Weights of a small GPT-style language model, trained from scratch on English Wikipedia: 8 heads of 32.
Each number is 500 + 40 x the weight over its row's rms, rounded and kept within 0 to 999. Layers, rows and columns count from 0. Numbers have three digits each. The size before them is the row's rms in percent of the matrix's.

# layer 6 MLP down (transposed), 1024x256, rms 0.0562, rows 830-1023, columns 160-191
090:509462473520434498563442519504527437551495503495498450459558468449451516508540502481486443526476
097:397541492559517459463479423470474551467435413547490495439526472531523482517520532497490507559535
079:460494494467485556457526460436513525498575479429510520566495553477463493496505419529510509545586
107:585505568457473563481586508508449548533473487546419496520497518410497561531533499434498460488474
100:482540496552485468471539440534448517547478429497505504474453488565524489535445428516461506483494
104:520555509516507488496518496413484534487550535539533545498430508577451393466479531478526457443482
091:506513552480485482462433528609499460555470487471427541513544554502561566518528555550606476529542
094:563469466521505450510503534494493435467505509520463537426520495487530476511613499445417476543488
111:588466520453511503536512476474485506528475517484488443574446600479545468481505527442453481462502
102:588517476535493411530483538544590499437458503535493462418472509529484443459469536525498556520510
095:494459514496493528517582494416568540473496532495508527520544526516418508389479517467433509499496
104:506582482499508474507510514492481599417520564467468490471532479529492465491548466588506526504448
111:521542435560485501532458473485447488545488437507554460468521508532495490579440463480473406477520
118:494521562454570431531523457469439535582429463557541515532487444457474450558491510447489468483529
099:517507531523539501527446408510525524469509528467491495492475499539518521474446530520527496411500
104:444506474480529566539493487480516413488534568494455469511547516532517483465438484525519516546446
129:474529477526513499552463510528523525509532483463530491467569500468518415525564496540522458504565
094:550524485523516545508495535464444528527533513549506426440417401502534407552378504484543486504520
089:468507467512473514572477472495484476489520473499487491475494522426542527530476547533493530517453
117:451535523494523456474523488522515598533454488552485501533483528532417532489490454497419546454465
075:474504511565481529479490399516509550457537533511504495465521526513558501484476574533526469434484
093:461547483483463479416490580528455457563541542512536450468506462480421538483532528494497568539494
102:548527594420464470516503495481490508457535504541597492523507559498474433490487550535475553523449
105:499487569540501445524443495491455585550433551447460461464477478469549448491472550530511515593502
088:450412404453519463559494536475389548500495478466513457495553544479458484434540509419549520488538
088:516498487514447490543515486487455484459511468482502486426481494510511532554489497539494475502467
073:471536481470505477532464432461520471516449506494500470459500485573584560484522504566520547452464
097:541455471499513514487519442558471437525482533556534576404417497530498479470531510534525485466505
103:456492528454540518569473439461491508462526411529567539500512511508514465504470532516574507456500
096:502575407503445567494460543524514547554474535525545493545496525416556520539442581466456482518460
114:503531468530561393498490463458491514507515474512484399456410437453470512525472537450479589569529
067:492473520517498503502509463478519526511531511471507495505501521515523488491475488510536501439517
083:465493509458522435515520515536486448445529542505491560528503463506449562499576443524460586548462
096:469559497434476461497582455457487526490552438486561491455466572444520508529535506572466421489504
093:484503507524538495509502569506521485508503551527506536567538518472499509439556487538455431530507
103:561507528529617498454551490439477501498543473534412582529506533567514524415483458506521503489517
097:516474455401437532494444543547465477483512516501562555504400525468514475474423515443538516522555
084:472474528495491489490517526492463516430532550441489568532467491494495495455638523436443568533502
076:468500491534551466494528547490560450497575517511518463467409459462464475503562544494478499506481
122:515528493463556480457548529472490538476466543538474464562443522547393510519459440478528468455485
079:519473536463569469509507521512513467533531522509528506466434471488535444472521535525485476529499
088:446421518441434530491435512515484530518536523529525463488553543476465509517498541499529528506509
089:510490501502482499555511527511529462526516449550504561413530504566525435487510514563488506453449
104:435474515512488534503443480418548526486503463482438505516492440455463515513455553529509568546481
105:517548485485495502536502532514506448490497480557445572451463497509471475483518569502494459528515
093:551412414441477533471490517490445489474491475504511521503521550522492474484571456431466484489410
094:459518506515480425524499550438514552533518479556524413442583438485437532516544535565546545510505
084:492487459509521580474493487556493495543499449479469488546462482512526514534531476454440492451431
093:484430506511527498506501489561505531464500521468464564541561554438521508535542469423507502467463
094:440405494500525532457551510497506503520569489533532498425549513517484531492511500499456486451506
121:541470472521428445550425512548536476449549468530423502524466502464481476513530539546519481494522
097:508499475464482468482588482478523540572535484550504467502495530497513541558501480487482526491444
078:520540554488543486525461464426469541566514549533502472489516448523484467512502507485500527441489
091:464479528544479504509402489533515478460485512536565536518477495485448528528490473496512440475586
135:513512485527457529514469464536499544508495510528526505518507438503531466525573467514481503466418
112:529505424473476522566433566474486536520532504513487523504500442511485469529533485563519469495492
130:447465484514518464482505510540581412516472455501492602417529442507475427408537523487539526531512
107:440543498497480465414503481479540492536426470529485460477487527516525511499460460462550545458493
084:498506448573527483513459506463493498496503505546500578488540533494485453485549501462480510551479
094:471502522456472517449500527538462536490452554527520504546471489562490510471545570496476559526546
101:581479464482489486450545494448553497525543482506541537507426479579451455480494517486552510467489
107:466438459573544506475531544451478549506409548476464453508482494507455495576486497508531474507623
114:483527509474511471498472501473471459508420521470460477557508551507462553443424485472468483518515
100:428484515538492519454483488514507465501515577492491574511479533536445460442501498458432478499485
120:522524476468452477423548514516473546518496429486473561468474487496540516609511486506502509489614
095:468544473508527435452478508558493511506503487490494512557529468436471515487471489530482503491431
093:529557503489479529561486470470471519493562492441508462478516484519440539514486406481552557459538
107:449501512514544420511475415500517549526468511502546542422412495573502460541490554453458517460495
089:546486561507460514543550526532512518496498501517490542564565550449520476497521523491490509549439
098:397424503479521489471535519556470440519494481548441509552537468498396491481547534450382485516510
107:538481505535522505470522506498528516501514524475527541521499510575514519517595513445490533462514
072:505492497499510515516493417507524540489535493477490492485513503524544528472454497502524453453474
076:518494502524459502508524443475507537461481476495521482487510484505536528510523494537480516432488
090:490535441518520513511460548531454481447531424565584542573587518465450485515553531522491486471475
111:504533502520486471560508504553453499484515547504484500512515531520490490432556591492508464469557
106:436513492494561503519544484489513542534478467531453487468498482488507506560522459486469505500462
132:505542539494446480425527555513491505472500478512546471397490499515525459542575500458538522465467
079:475514549563492491498474457523529480485500526500516493514498458496519508490438528513502512456473
093:474523501511535475479519471506501542450558514612499486483497518546493546466472525414503569458544
127:489466476481497562478451494509555542538522472477468513558471527512501456481507507561491437486519
098:523535485580567471454444466429486465514517548519483481508427451434485470537509466533486456489552
093:497489428522444439478463459550575571507509531464448552516507457508527533545518513636493460510505
087:542493484491503456524467490513494588533522479478458491541472485488460492545436454545508549534535
103:522504570471586491453492505436478500498534528489462453499485469506517512458449536574502518531517
210:515503455540555573533414548587498490495461452450467552428481419511522534465491544431493567493446
141:488534536551472478522600453488469641479490537533508453451482555532453528558520489443488484432574
104:494509495538506525479488491519453482508475443549511463481506447492590585502601515521502496514495
113:510508495533548506465497561496518516452471476509385576447482544526512528480558449497502434479544
096:536496461454389471445503475492518421483559501506543557534531410494475479497496550551571499521497
091:554451429527484536451432499502536576568522485475494508555456487443531491507560528527564502525492
098:469517417469511477575569525570473505501465469449502528507462494493507447525527503447564506423552
085:481527446528470493512509508581580470522449486492457558471521516524417398496493501464505557561541
080:521400495483502473472527609475498515498546450570550501543489458555495530480504472513593489535512
115:441498528501529526511461557465543496495532566528582470566501470514470508557457520553470494514484
121:470561497537435568447537539487537533573473532495518498477561432473514506521535521447476514545546
092:552445485513604464541523497486507539547509478537476560479527475490455530514541477442493507462496
079:512443564494486506519509492442494571537520510546519471498536469567507480506474535435524489495568
097:444495555544575551470506524536546446488572478478505597510510502507439444517507506513523390453428
121:516485453486547538453525568472492442530495583545530462491545520549480497551516479507494523474538
096:456469448478483511483436523556479502551537482506535529503470443460478502442475475490559537460506
076:468505407487452490523503474519467498506451469452495482504486480517539480480492410427553512448532
110:491471507521566497572436474460480487463541500503497529507559557527492499522477516536488529499486
084:424496471455504427443529459506462469443488482558604527481495502519443388487450435501468505496526
102:488532423499479485543507482464481479489478524431491463528515482487467513497522451437533527515487
111:453470558417539487495438525488520456514499507489490428504480569458471591532422416564513533526514
093:469453366522447496533519465445486475554485476506461497516543514529501470490508493448557534481443
090:470534519575501445523528507478502508464503475437451446443542524473535533429479495604466497463539
112:484453512540493442517496548499487498514490444457523500564527429531570453426417535473553517536420
100:527450488466446540510496530465438521456459504542460520495504411563532488486436467489523536525517
088:496484440487530531497468589428490569525503456492506550492484468502530492535481503503569525511475
116:526502503531460454556552481510429542503553424561489549529476515538500472568555483521500451417473
086:485527436558449493544445510595522512538472447492522431514543549486453491403547457502574500512491
130:497566550540523505454509511394526517436510440524470476481486468520463485478496556457511534471530
092:503487437533462474498485511470472486532538487496526428542567514479481477528468527400477402483470
105:572585513402441516377454426485467533476477538558497494584514469498477559529490481491536467504422
101:468507536506546435544466543397518460463508532456544492475499484486543506534587500588483557508557
086:472523537503525523560547484498520599523499558483499512504469487510518441494441541540544541528457
123:528567464484496456515600522514478522460529524512487513485438518520436465445515496491499443469503
092:486510569477573549508583472511447516520501556503443561451496447496598464530416505519558536519476
113:515538452490469501504456409466454532578575514524435483432453536512506524588514459512578532533498
102:450550452453491497484458447563469501573543524477544521525511513406500492447503490527483551552489
095:479449506562530480491492504539501457517513485486504531488574537488504498494522489485439517566474
058:490447498478435499500487589483569453535490491515528537522459531516441578493529416559471566518608
083:465480514458481460509457499527546526561501471555522492545465420513528462531539511516533459568499
101:482547523543519615414470524461519509504446550492536524495442576498502490455494481473498540416540
080:513493498526498456490496443505485528480491529458477486494483508530500528499407519547542514412511
098:497485514488467548463470510474513491475486530457530489437577506473429472479459478529466487521525
085:495514510535469449516500516443488547458452533480499466534465578533425488445451502476460489513439
077:495488464447537471462470522511513508516507510510472453469505552501562513470492449511530533483509
090:467519506498557501495514446500560461490475534506515426536527516515500491544534556503469457533520
101:478499478428576464512515490457532471498505498477456471466542573460512530427496524503471563479512
091:527517467486460484498496502481508462532449460472482525390548509519542498469461433525482478484493
091:464444508522535518514460593569549570540483496436499458497446530463507458502514475404478417499534
105:407489450514485516546458480589528482469476443528467500479500469486549539510473464485489443527496
089:489491480482507490464539525524526378523500534489537536457491532435534494517596485479502514536462
097:531513445519456554518484537515513599463596524568499513519517482552534501523466484495496571535452
097:500510518531505534528494552529485422507500460565497502464471491502493520571518476500504495488510
076:494514528535528469509468436474539529463535493472477511528506503513523507523461515488499531436469
096:408536558464426427575550457437464473514507528543566474427465507560489490522506472380477544498522
094:458427467536580479519573503510541462464572484538520533490553541459487517525582509472538476504520
101:472513497425477518495485563577507444495521506542547565504464569431501483455423492528479504500471
138:501513500464414515521519509453472477514466448448461490416493518518577465449549455489535486477513
090:474472532484523502489485525523503388485545516488486511535569552496486518480561476494492503528494
096:483509463497500404451508411524502555507541468514524553500502494556470480528562546436451471518456
126:494505499450419481474498424469504506559519491496539494461536520496506536518501477492482469566472
083:460471458459463459480469535517507466519520543538536547552421495479505425439514484513552528517502
110:530558578458485573459487478544513511500540537474514488463541438506476585484482535502532491482473
123:529516478468501483574580547491404507449519523495483473554508516503507470496566478456457482502464
116:509511487521478513575435472514454507493478547489536493533479439492590529476494463486566477468502
089:519553400432499517530415509512520512552528556603542493541489412508574472494487489544518495508460
085:483528449538496526474499440511510455483516567501523535443531555511508480431486475475425452463469
088:501523518512493504470483413510497519460519513513510488509500518522530505489411502506511470446506
100:552504459476425438468522484505530582498503480542446547515499525582470478503530501452528508429548
091:530435504477484401534439502553500551517531526478518500522479503524607532545475451481444500502587
092:504521598515556471522533490564562499449566538503554510417551456524506416578471542475571460524537
085:500497512514491502504498393506547506505523492500483480497505512551522493490448485515510454434477
130:509524503438533485511579458418474525510424476446526418574554552542513613525498454433446551474493
098:545464544519483468503533520466449534540488475507483495559472485488499514503526531464532495532445
086:437476484449558497592463515512516419465511456471520542510566431420506502522606531507431473571476
108:506509505521519529516445473565505451517398491418511521478584522458470555444470520497493518541466
085:517511512444490549503490478531471466531432473438519473441462438554452543472503502495596525484466
084:490489460532517520474482484482507514514494525525540511518472491453483513507478462503555442472443
107:466508567493501520473576532543603447479569550454451524556505479433499536445488530501499529525402
087:539405492548514443538509455464496490492471529542469539461519508598565478527528514575551437554503
076:519562508558519474505494568452446475428459527498485524494498516417504531531556556477490521526498
095:445473499518521535443489536467532493464483540543553474482407496494480537465487459518520489502530
090:583478435506503545519448497463489570454508500423486445430441504549541485493487461537406528451547
120:496461438518499506478408582509453515464537510548518560572486443508533501554474538502555487484553
130:487486482463468504517536526494503563553504530521540546546538482499423487403468466516493459495513
079:498479503477527505487487427514520489492507488515527479525491470524509518489474505484522501464518
102:489525439460458495518439528469448513537497490483488481459512485546561561569523451408517512540549
112:474564513519501465531488528530513447416569532498520459494543484501470532493472546514537565531453
088:466511393478465493510466529548458473522495492481555507479432482475487519485466513464523482536468
079:545480515493461528500515476441593492513593512462472519537539491538509541545539509536492566469507
114:433475539490523604493432502563463513463471561458421458504493531474526476457468469510489453479483
092:481526458482478408439519514592559518520506504510477491498497533523472501525523488455519498521495
091:467503501496492444522507510448463511477503572513500485525467456481464435556536472507555554489460
098:493432486445506511504489555519506574449492552525582472522524484534488506493490494525494516490557
116:423502492529433466569507476544540501504542492483509471418447433516565445461498580515559461526517
110:493536521452477529480528456433436511504483496564456497452489443528555456485503499519447447517486
085:481504514535505500461523403430456556429504488532542542535429472463497507476424513482530526504502
078:511511527500490547478545453526476545487500517522501525517523529509500501521491512483515494499521
105:551508510479544492543543552489465534509445554509465451508499506576510606485441519463492677506446
105:472488530499501503448474561539487505499458501502457500503513534495532476494527491486511520513478
088:507441475535477490459560567481481464515507506529504491507520611451468462516579575436456440477432
114:518469405575450496502517477540514581489457464565485563493533483522490499522481526501459514455433
091:486499507533457549490494502477557503473544516528444428510490569435457533513540533487519447521478
110:544427488549474450514509434503518532552542529487549544484478547431474602481505471524498452507501
098:488425504460540567521454503526497471591508453458460537585537525472515494447480469475564516515498
079:523461488503473481537485464491500515515504503463507484473481519523506500480428516500515489404518
084:524583452519479510568518489522436470595494481512494557469471515504452462533552487498534385479562
107:467534448530492407499483475454514514500469478471521532503458463549525488503513490484581526507567
088:509426444502509536528518480499491530510477507473569440449470465557502496487453501500523534420552
106:588515529521494456476546478450516493535486517519478476487470430456515496463450539493545530472481
# layer 6 MLP up, 1024x256, rms 0.0534, rows 831-1023, columns 160-191
102:531492519457562570397520472460495516443542498501482527529512436531486483477515559437461448489523
074:537526566494475439423519493473519517533468518512469528522488482526528481429485466529505505469490
103:496557472479455525513517487554528489398464465447524510472557514470411522477526577470503461527514
102:491592598463530535463473448539492437447488562517541469524552496498534455407506498534510501543540
108:477496539486492497448506450547502505533498520489534529439495505512565507513514491489453473472496
104:456493516616509544433498480494565526484558521485487473365448488493416480440513503490495392472517
088:476475472502461450472551560584472468497536513449480548456547510458492504527514441415532407492487
114:581592526467509527453450530476547527483545425503477447530545437429577440486567462488492448455510
106:532519516466492501456563516467468544476495502508516465525527466464531531478477489488464394523497
090:583510535477558517453437432552485439513495528464521475473551538543512486493501501483527563488416
102:521440492481501538493531489464543489484479454412461432590508457442496524473493476489486435513504
117:548523497455510523511520472511567461493528493470560478539550436483462486475477533457484398488543
114:486541479488528542478495477553483511439466492485565452463458559559496525452441492520454415442560
129:470509514523466522471468447495543515509511543489524450533513556538529453502446516552538485454509
100:499527501519524560544503494490500522384438467472520487523526508508514497504485562448455546522445
125:460584589504464501518467486494507465522423510471588531475540533446528509523546512491461465441457
110:484445444486530555497521519527555549514499501483532547501535497528529468449504520484483479448497
091:527490489481573484386486528538485504437473498534559544525441458565497476441514551461533457494506
113:639482522478401513495549502493524477458449503446499419517511466540450537516527505461546483436444
099:493492510503486523482434450504522450566420449482456481488494499514581464515451518426492512507490
075:473480455468586518446436493470532518481487504416460508549463478597553528480528494444473487451526
113:449510496468522497496622514535539548501527471504469419549541549521457500458489480381458460509483
112:534605455566444449550516481498519471455477453541519537522471533526558498487557583502525488537557
082:509551527480530484466513473466490494535415485496497521477426459520475534454567494478467474539502
096:524515526480429529467540503495498521511494523500487494429574485485527523479514483429439456455478
075:525484501455505512436553491432495525528497446520523554496529499529488551489530506531582454523490
119:498472506502547501469521419536580517513534412474451478488482451506490510519471507564535433523488
095:437549490534447515493527479518503470465479477469440405516498475484510518597514510447483488484500
099:534534470465505515483511472478447457506468444472524410505493521480531451474534504473503455520579
110:555455549490424514427485521497490503479434422519484476442510531466548464492529529472511504508466
099:511547515495527567462525420576509457496454467501552476486499524511489531522410454564501514449547
077:538493519490448511505527507560503542545536517496527512540494454495534489452475455525497474410415
110:521557526497488515479501521548537477522484491471510490411533426558474521436410491517484492485558
077:503465560500581506463517487537532518470505531495507481553461446450523523520518570394485435463475
103:512497623478520502503478504473521530463440509427533442492513488493537494505540487581496448432459
089:557588541588517496481482528491551495497406510513543523425491514483429507492472567500437505521551
077:593545477503506493477509478406537520563483503469497465522563450581524526527510470533611508515508
070:561626501506395504575508561465471532481419551502458520535548504527557552466509529462487454535493
119:484541479529443537472504509423477511514472481397540429502546520462556464486492471515429504428477
090:551538462532480493519524429531526539436486537545545466464484548496449451545473465493471541464537
074:554470538543612567486498442479529482542463507493501507528439520481438454588508515526493446473471
088:543499542432487470451479455494569522515492474568496471512561496492472530472488540477454437523583
104:536480474525508481397556460523457466538487534544567491470583525544514454512541521494460513454553
115:533501492487536498436471489464528536527522539419492480483610542518493491450465487503477456527493
083:541479546562531497453532429453491494477493570498452516500443477507447546550469587489446514489574
093:579563460449420467540462513444497560459524464478458438495575542441569471514525503497497404442570
078:480513536471400495486523467499532471446508478484537478467559530475537567502441465555497569465569
073:526514480522485471488515510477509513561458481484434427509471462538549534433514505550393565509522
087:488444435507579536387514482463519536411498488517486488555506489492470491444515523551411380540463
114:542554521473609477429452471486604480534512452527442466485453525510508511488505510587448431490474
099:530504555531438476520433553500477435488523509484459539517515508500529436439438549493535515469514
085:459517481547399504536510520525534522421512516460538395494481523500464533462473490531483529456545
106:459547479537477533491446516533603502491497493478534514426500560553586503492479545537465460481455
127:542520560501515483504450533479534526483507514493531454505559543471523465497480474536466446477482
117:471491521489503504470477447498512512467466428437518448467432467439430481439453585519492504458469
126:497565499497586518448496502503564512433481508475480480506536394535483396459517520512480482516495
094:569533488493520534528478497523554492563446504517497486507481443525510569487562584541526526472477
083:514486552538490498550429445567479514421504488507536478439522545559511461486474546564502562467489
090:510562545513560531476530453523523549503500460535496520502539440521462517513461505460460460510592
110:466466509534495541366461461465561481469458513521493521457511508483539524531508528514523449513465
108:494514558537571527500419462541498509401499461475490482485537506536583474458521591461523455476509
106:450505526543572533424508529502518490545501478474537533461496541481494484470525409504484502518498
110:542491547549522494467419522486521528487471501489428483557483481432502400513516623505374510509437
128:485447569524524499479495491473510506460424471397474418500599507513529442516553550491512466530443
085:464531551444535546487542468464466485471509512499523488452559575504507495541509524467504494449530
097:478499499495576537449514505561486501540473429471494496499501498489584463572450527459587528522476
114:511492546528488462481538450424620546535547473490444515478490507478541542534454537575464460437503
079:459529495507537525489490456531514503473539478472476447487465524569551510549514482436502458464602
078:518605489527474476534469488437479503465493469461501516531405499530492493551507514575568491488470
101:496529503528515491442520524475518474371470459491505524574518515462560485558504512517430430496502
088:440474516458462467460437405486488496481479545422479449585496484555552530496446498496531501460493
099:514501533493499518534527449513559468577521440470477469474498514561485529517484493428517500431512
087:530489462517517534406429510478544512514464486475544481536490492518534394448515501463525508450455
101:521553470505463505466492499500541526506491424496495468482519469443528540545534500534464375440512
100:537494551479551493422499472520510415518464509521570514526486423458501486518501551495502454548513
117:546488558474557558471490482434561470575489429473537443463457491456455461534437480505431523516507
104:553553464487468560479501426515526481514488486469506475480479582554565502496414503437492469445455
113:505544557483494513467469503440519463541478457476496491476411534430525525514516574491495406467507
122:583528515451508527456516456486508558425529490550402481508476537536486445494534531403440505488476
105:579516499474446514498499489516518517472497483483562464480504525462485452523552528488490417563422
097:577579501438569535554466445539471484504496517458534424504540486488481460452503375449582484502529
089:539558476459503500484592427602490525500461495506501472514539540547508497463460495511477503439485
107:548502493591518545514484503509518508507492432465440460409528564565491534484531515436536541480491
166:474511533510495492477526521510566533492491513441555503489503493533535477499491638425411504510456
130:490516562485558502457553506556558399464479474475537447435490566467578501573520480557503520498488
107:483571578589541496452508489534546503409557519463537494471524563473522512536579563507409466530476
104:474496513523478536470423481544556485452528455426525483469556477464520537516507512559458466487492
091:546513527558502503522454458467567529521477482499480469535504530495444541504497459490445532428504
080:532603525513497503485535495474507476460467476450538443507555514529519482504471458506449471484518
088:447453576556548513471495456528503461483494486474465475483522537483547478454468417553371488469450
080:526509494524503508528507459426490549539508558489508467544520441593499489517538564568481561427382
077:511597522484476516514484362530511538470420519416432507464571511532529475526518508476470494464485
112:588610489532482552509549506510497533466505417487472476480578477513460513497520541470479510445500
115:514547548492561509454496450437551522470508547484519510436520531500478519507512504590532487507481
080:497551625470435538496499499574526470496440550488466516467425510541542552439450513487557486430526
080:394526519521444454475439495582533459510484472488528441440482550510498515431472485499523495510554
088:517489463575466466446503477538512483573442458487510475448558492525583472486417483560472569485529
114:457536612474502532442486462513544544476524448535537518435554450533520512505465557515476513491430
083:606468525422495514489509464515501520483426415540493500552532441529496522488585549479528507566526
083:608465533473558500532436406475541504508430490516534484508468493518450528479472445527469469401485
106:484506486506477480441582521428538462455447448497527440516503485459549440458493503466491425513578
074:515539485522523451519428468521507494482512474491553493488516512483530438533479548507471501496429
094:517485543481481466368536505555558566564540531535478513485474556491507462464434473466462479490529
109:486496597563526472457479495553541414521477457465517526467506533480574421562554576499518457517527
078:469459598598502453530488539564496542509518443531480521452489447524544472475428578487394497436520
083:479576447505491487469464514550514499522516572524535510467464469554566469474505437498498530454490
108:493532545543503502481475524469611542477518493513433454476456479486413511475600512543522460502482
115:517478593436496498486438482530461433440474492550542523585522585521500451445475437514446509494490
098:512502578501504527494542531489501476511483508435531470517478493455450432544518522534511497508457
116:521489510533554562480437543451511484417439443488549488444537463510554486432456565583428462471547
080:517450551561496473464483487475517466516493488497489462514545504532527582574528507513505482521508
122:556456550531494484425466490537622431528495477466500483484541460460398505470431466484516452478534
092:483495458476424541490543483497510466477482503529494468494518552537476464527439517569459547517576
117:500483569485542496444481470472514480431461533502473460448504554482439484453514526521443456477485
106:585489476559553509560526492542566494511559470557523444465490536544469528577533461539497544488525
089:523476524572481504479377501492467458484531444437471507447509445568509553506514576537484498507532
114:469480550529552551475430457527551430527481512459562525492468421453527524507435521572525482507468
101:528514461498507555515493471508537431511557516478528473472559545467466451565497509548529501474550
110:454479487499518482469504493466520465498535530506477506491526562547549408589477444584526497546517
093:508473529509596515519453528476495482468505586433465480449525556614533510537507556483480498517492
075:511452538513528462552481500510484558495521517526455467485478518535574491415489514512418554441492
058:483560500492470471500505489452480542468471518418479502517580458552634472457464472540437506476444
093:519474530549490512471485508420588523512525515483499468498400539486443409567490498476485391467497
097:494472554475473515534483503525513381452511465481504460544526539519515472479533507494502490503441
089:553560557551473515448513464508557519445502530444492510513547527576516477494478514476466498498510
092:466496584485555501467524467489524561475489525482508554472530462560498396543456561496524478523489
098:508480518553485521488472499561549491467492523464494521498498487488480500506444516546503498510571
079:508478487478445518539520529451543468494461424522454479480515541474498496497560537517483486558470
105:538496485487422505473554510477561546559519495489441507485557466436499487528499485510524409491499
104:471487562509456578471474496506523484473472514471468478491452504488517504538492493517495461469568
094:483478517485577532527483470485541499487558436423473536448476486521545476445564482530543440444429
083:489520550544495471505444547446556462423513539496540455562436513567553438512517547541427517463414
111:537572510496508548477492525485546529446461511527468526553522502444464536389501507505446513498521
076:543425493601483449451457441492520529456461409462404520471524495510451464477505476462504443468434
087:478541510516533580516472452493489487477472509496503498405471608531586494488517586436481470453516
109:491480507482464465506471472507508483482594484500422441572478511472411386461520451531447400530489
099:497514502491486541405491460507499495500424547486574476518577562537532473470463468520465528500523
090:485483600522572480455442465574527456488449425506496550474480527517443464490537571559477489555490
080:567448528477470497420524467600552543530502489537481453506538518493456487497514468475479478528554
085:507517552576525503503512556474522487449490582530537537493435543498505442585500510436451494398517
135:502525503536515488478536472516566454518512420445494429551552491442537468530453441410459486502460
072:550468554542521446499503474491488548522391479472485475432512469591464537471474473508459499487405
091:572526502452450511495502525541506495439523458438500461477604505448524482567512535567527458481458
118:465509595494482481454536496479591523511473505451510484503495493463530490451474497502474468480476
077:496512495487505476471527501537496452486478486545453488588510471490547402512483460529469466538492
118:440560508473549506461476496488538481425469534405541461466512509440480437537522417541504473512565
120:532500525548434523502481536510528489577475491478474492503551506546471473471509475551484520511464
123:515529552527584514524457494506533470421516557492484410446521513481517481498575548553417443521420
086:470508468444563533499545493504485480485488533501491468478450563523469562514499478499516425505479
086:571532535474510517486457494615563509440417532520494448459539508534522448510568517517463529544512
119:482506477478508446438487467498581518464508511513518461479459558556545489456403484514506491467498
087:471501503494570536445543518521511423406531529523502469434483542458523469605513482521526487561524
102:487555449542512514539457486496570519446423480502498497520528456573536515493557508522493526485469
101:490488452561492477527458439531520460503502476531473552508481497474476438525467521505454501463452
162:485522512508455532451467454519527501496467500451515480540487540551509473501418522523483489468535
118:472488465553564472504430503541517485469506511482419521490498453494522440481554603514520490490449
089:447495513537485532461513473571560427413512575553512492410487509511517499509507511572484480428581
074:511513603509518504497505464491507524515562441551536453542511465443476459583499503499503533529477
107:510515496543508520435536503472571468477526478496530395538507529462481502482496482508464425522438
100:545485508493535519452473434542474519464554429527433509458501475522570539518545555562547422552440
078:460545467537480559499544477599505495529437449544467530560530458491537532467533519480532535497574
106:510536530466474487491471526428459487460519542485491501516515548534406440463518508521568498485472
096:573533488513447505435459514526511522403514480514497437544519479420480487525491503521478445504478
096:523526591523559485521465523495536475381491500491529440434536466589498455557535527479507414507435
084:537549514531479479545512524460577487521501516452420497453582449533511506522545546477524427540488
098:451504536489571526464501505542483503491516411505504513476475496548502527524452549543551451468492
113:538523482494520548472507462547530451504490535487414512503567456545549550501476535509482479531488
117:554579453511501505482523493505571501398438510404452449507501456431520492474551508502461385517477
115:554547500497449525456493454489504515506488525452536472514552561497519501467447492497514464447507
103:506526548554548521458520504493561494530453480520560482491508486471499454522511579531410499567551
111:514507505439420454521468538435491561473478511444536471554511531501587425487458509553479509538488
077:478508534578494486543494543510508496458509542525467521467411533492520451598554576430461473524505
095:547451563472575503487523538508534476553513566448444444514556506517542531466582496475476489528511
121:448520561497493462456505505553556485447448435480505479521541455466551436516521585530469457534549
100:467515563474566489453482461611530470503504543493469492472528475550497492478463449494482489497544
084:525497489484458481524452457563588494476487505434524442524541475528514480494530535509479528483440
100:515537505464405547473540478472501494478465502459418430513426479435506458464500498483496457536504
121:468566520593530528460488521425516505455495537506491446476534512497503401512587454517425472500444
115:576505543507533482494481454564498431500492463520461494517510535517491487547594543481529473470460
101:550533485524464602458543490512544549421485468496457476521498502521431481502465481489491492485474
099:469509488487449559503476468537523457473483547483549528427497477527582450476500536560518455463519
101:495470486492522507486562462511516496410466521483508479518582463481553488493519505514522461503458
099:485472481497531461492485486497532514478537583469480465496444461517499510433494434526480415511507
082:516536574466548473515556458459502490537447476521421484484441428582496511462466454532483574513557
109:493578477547555545536496462511500458498465480438501481406469479565473490535521463441507533479541
097:459560451469548504516537491525504512465492589427492517400426516528501479464460514517468528572510
115:490562514495518525533458482454523434405553458494520453496484511459523464476528502426454415521502
099:543501500498516485507550457486532511501492486523423428510623594508473442531524484505505508572557
097:555520466528433515472484476514528521497462543397467452525517557528522454471472513506515473485529
092:521560506517547460496464479542496523402500561501467502441551543549469487481492539453438544483519
108:576490562598495469449476494485495478528484495527501458475440517449484501599474509563423509419524
104:487477510565496505527556505518597475459539492456439491466552505570620455541490600522498517463494
110:516554518505463513491547519558501492523478471511521481500523553437587554554511490510485449432486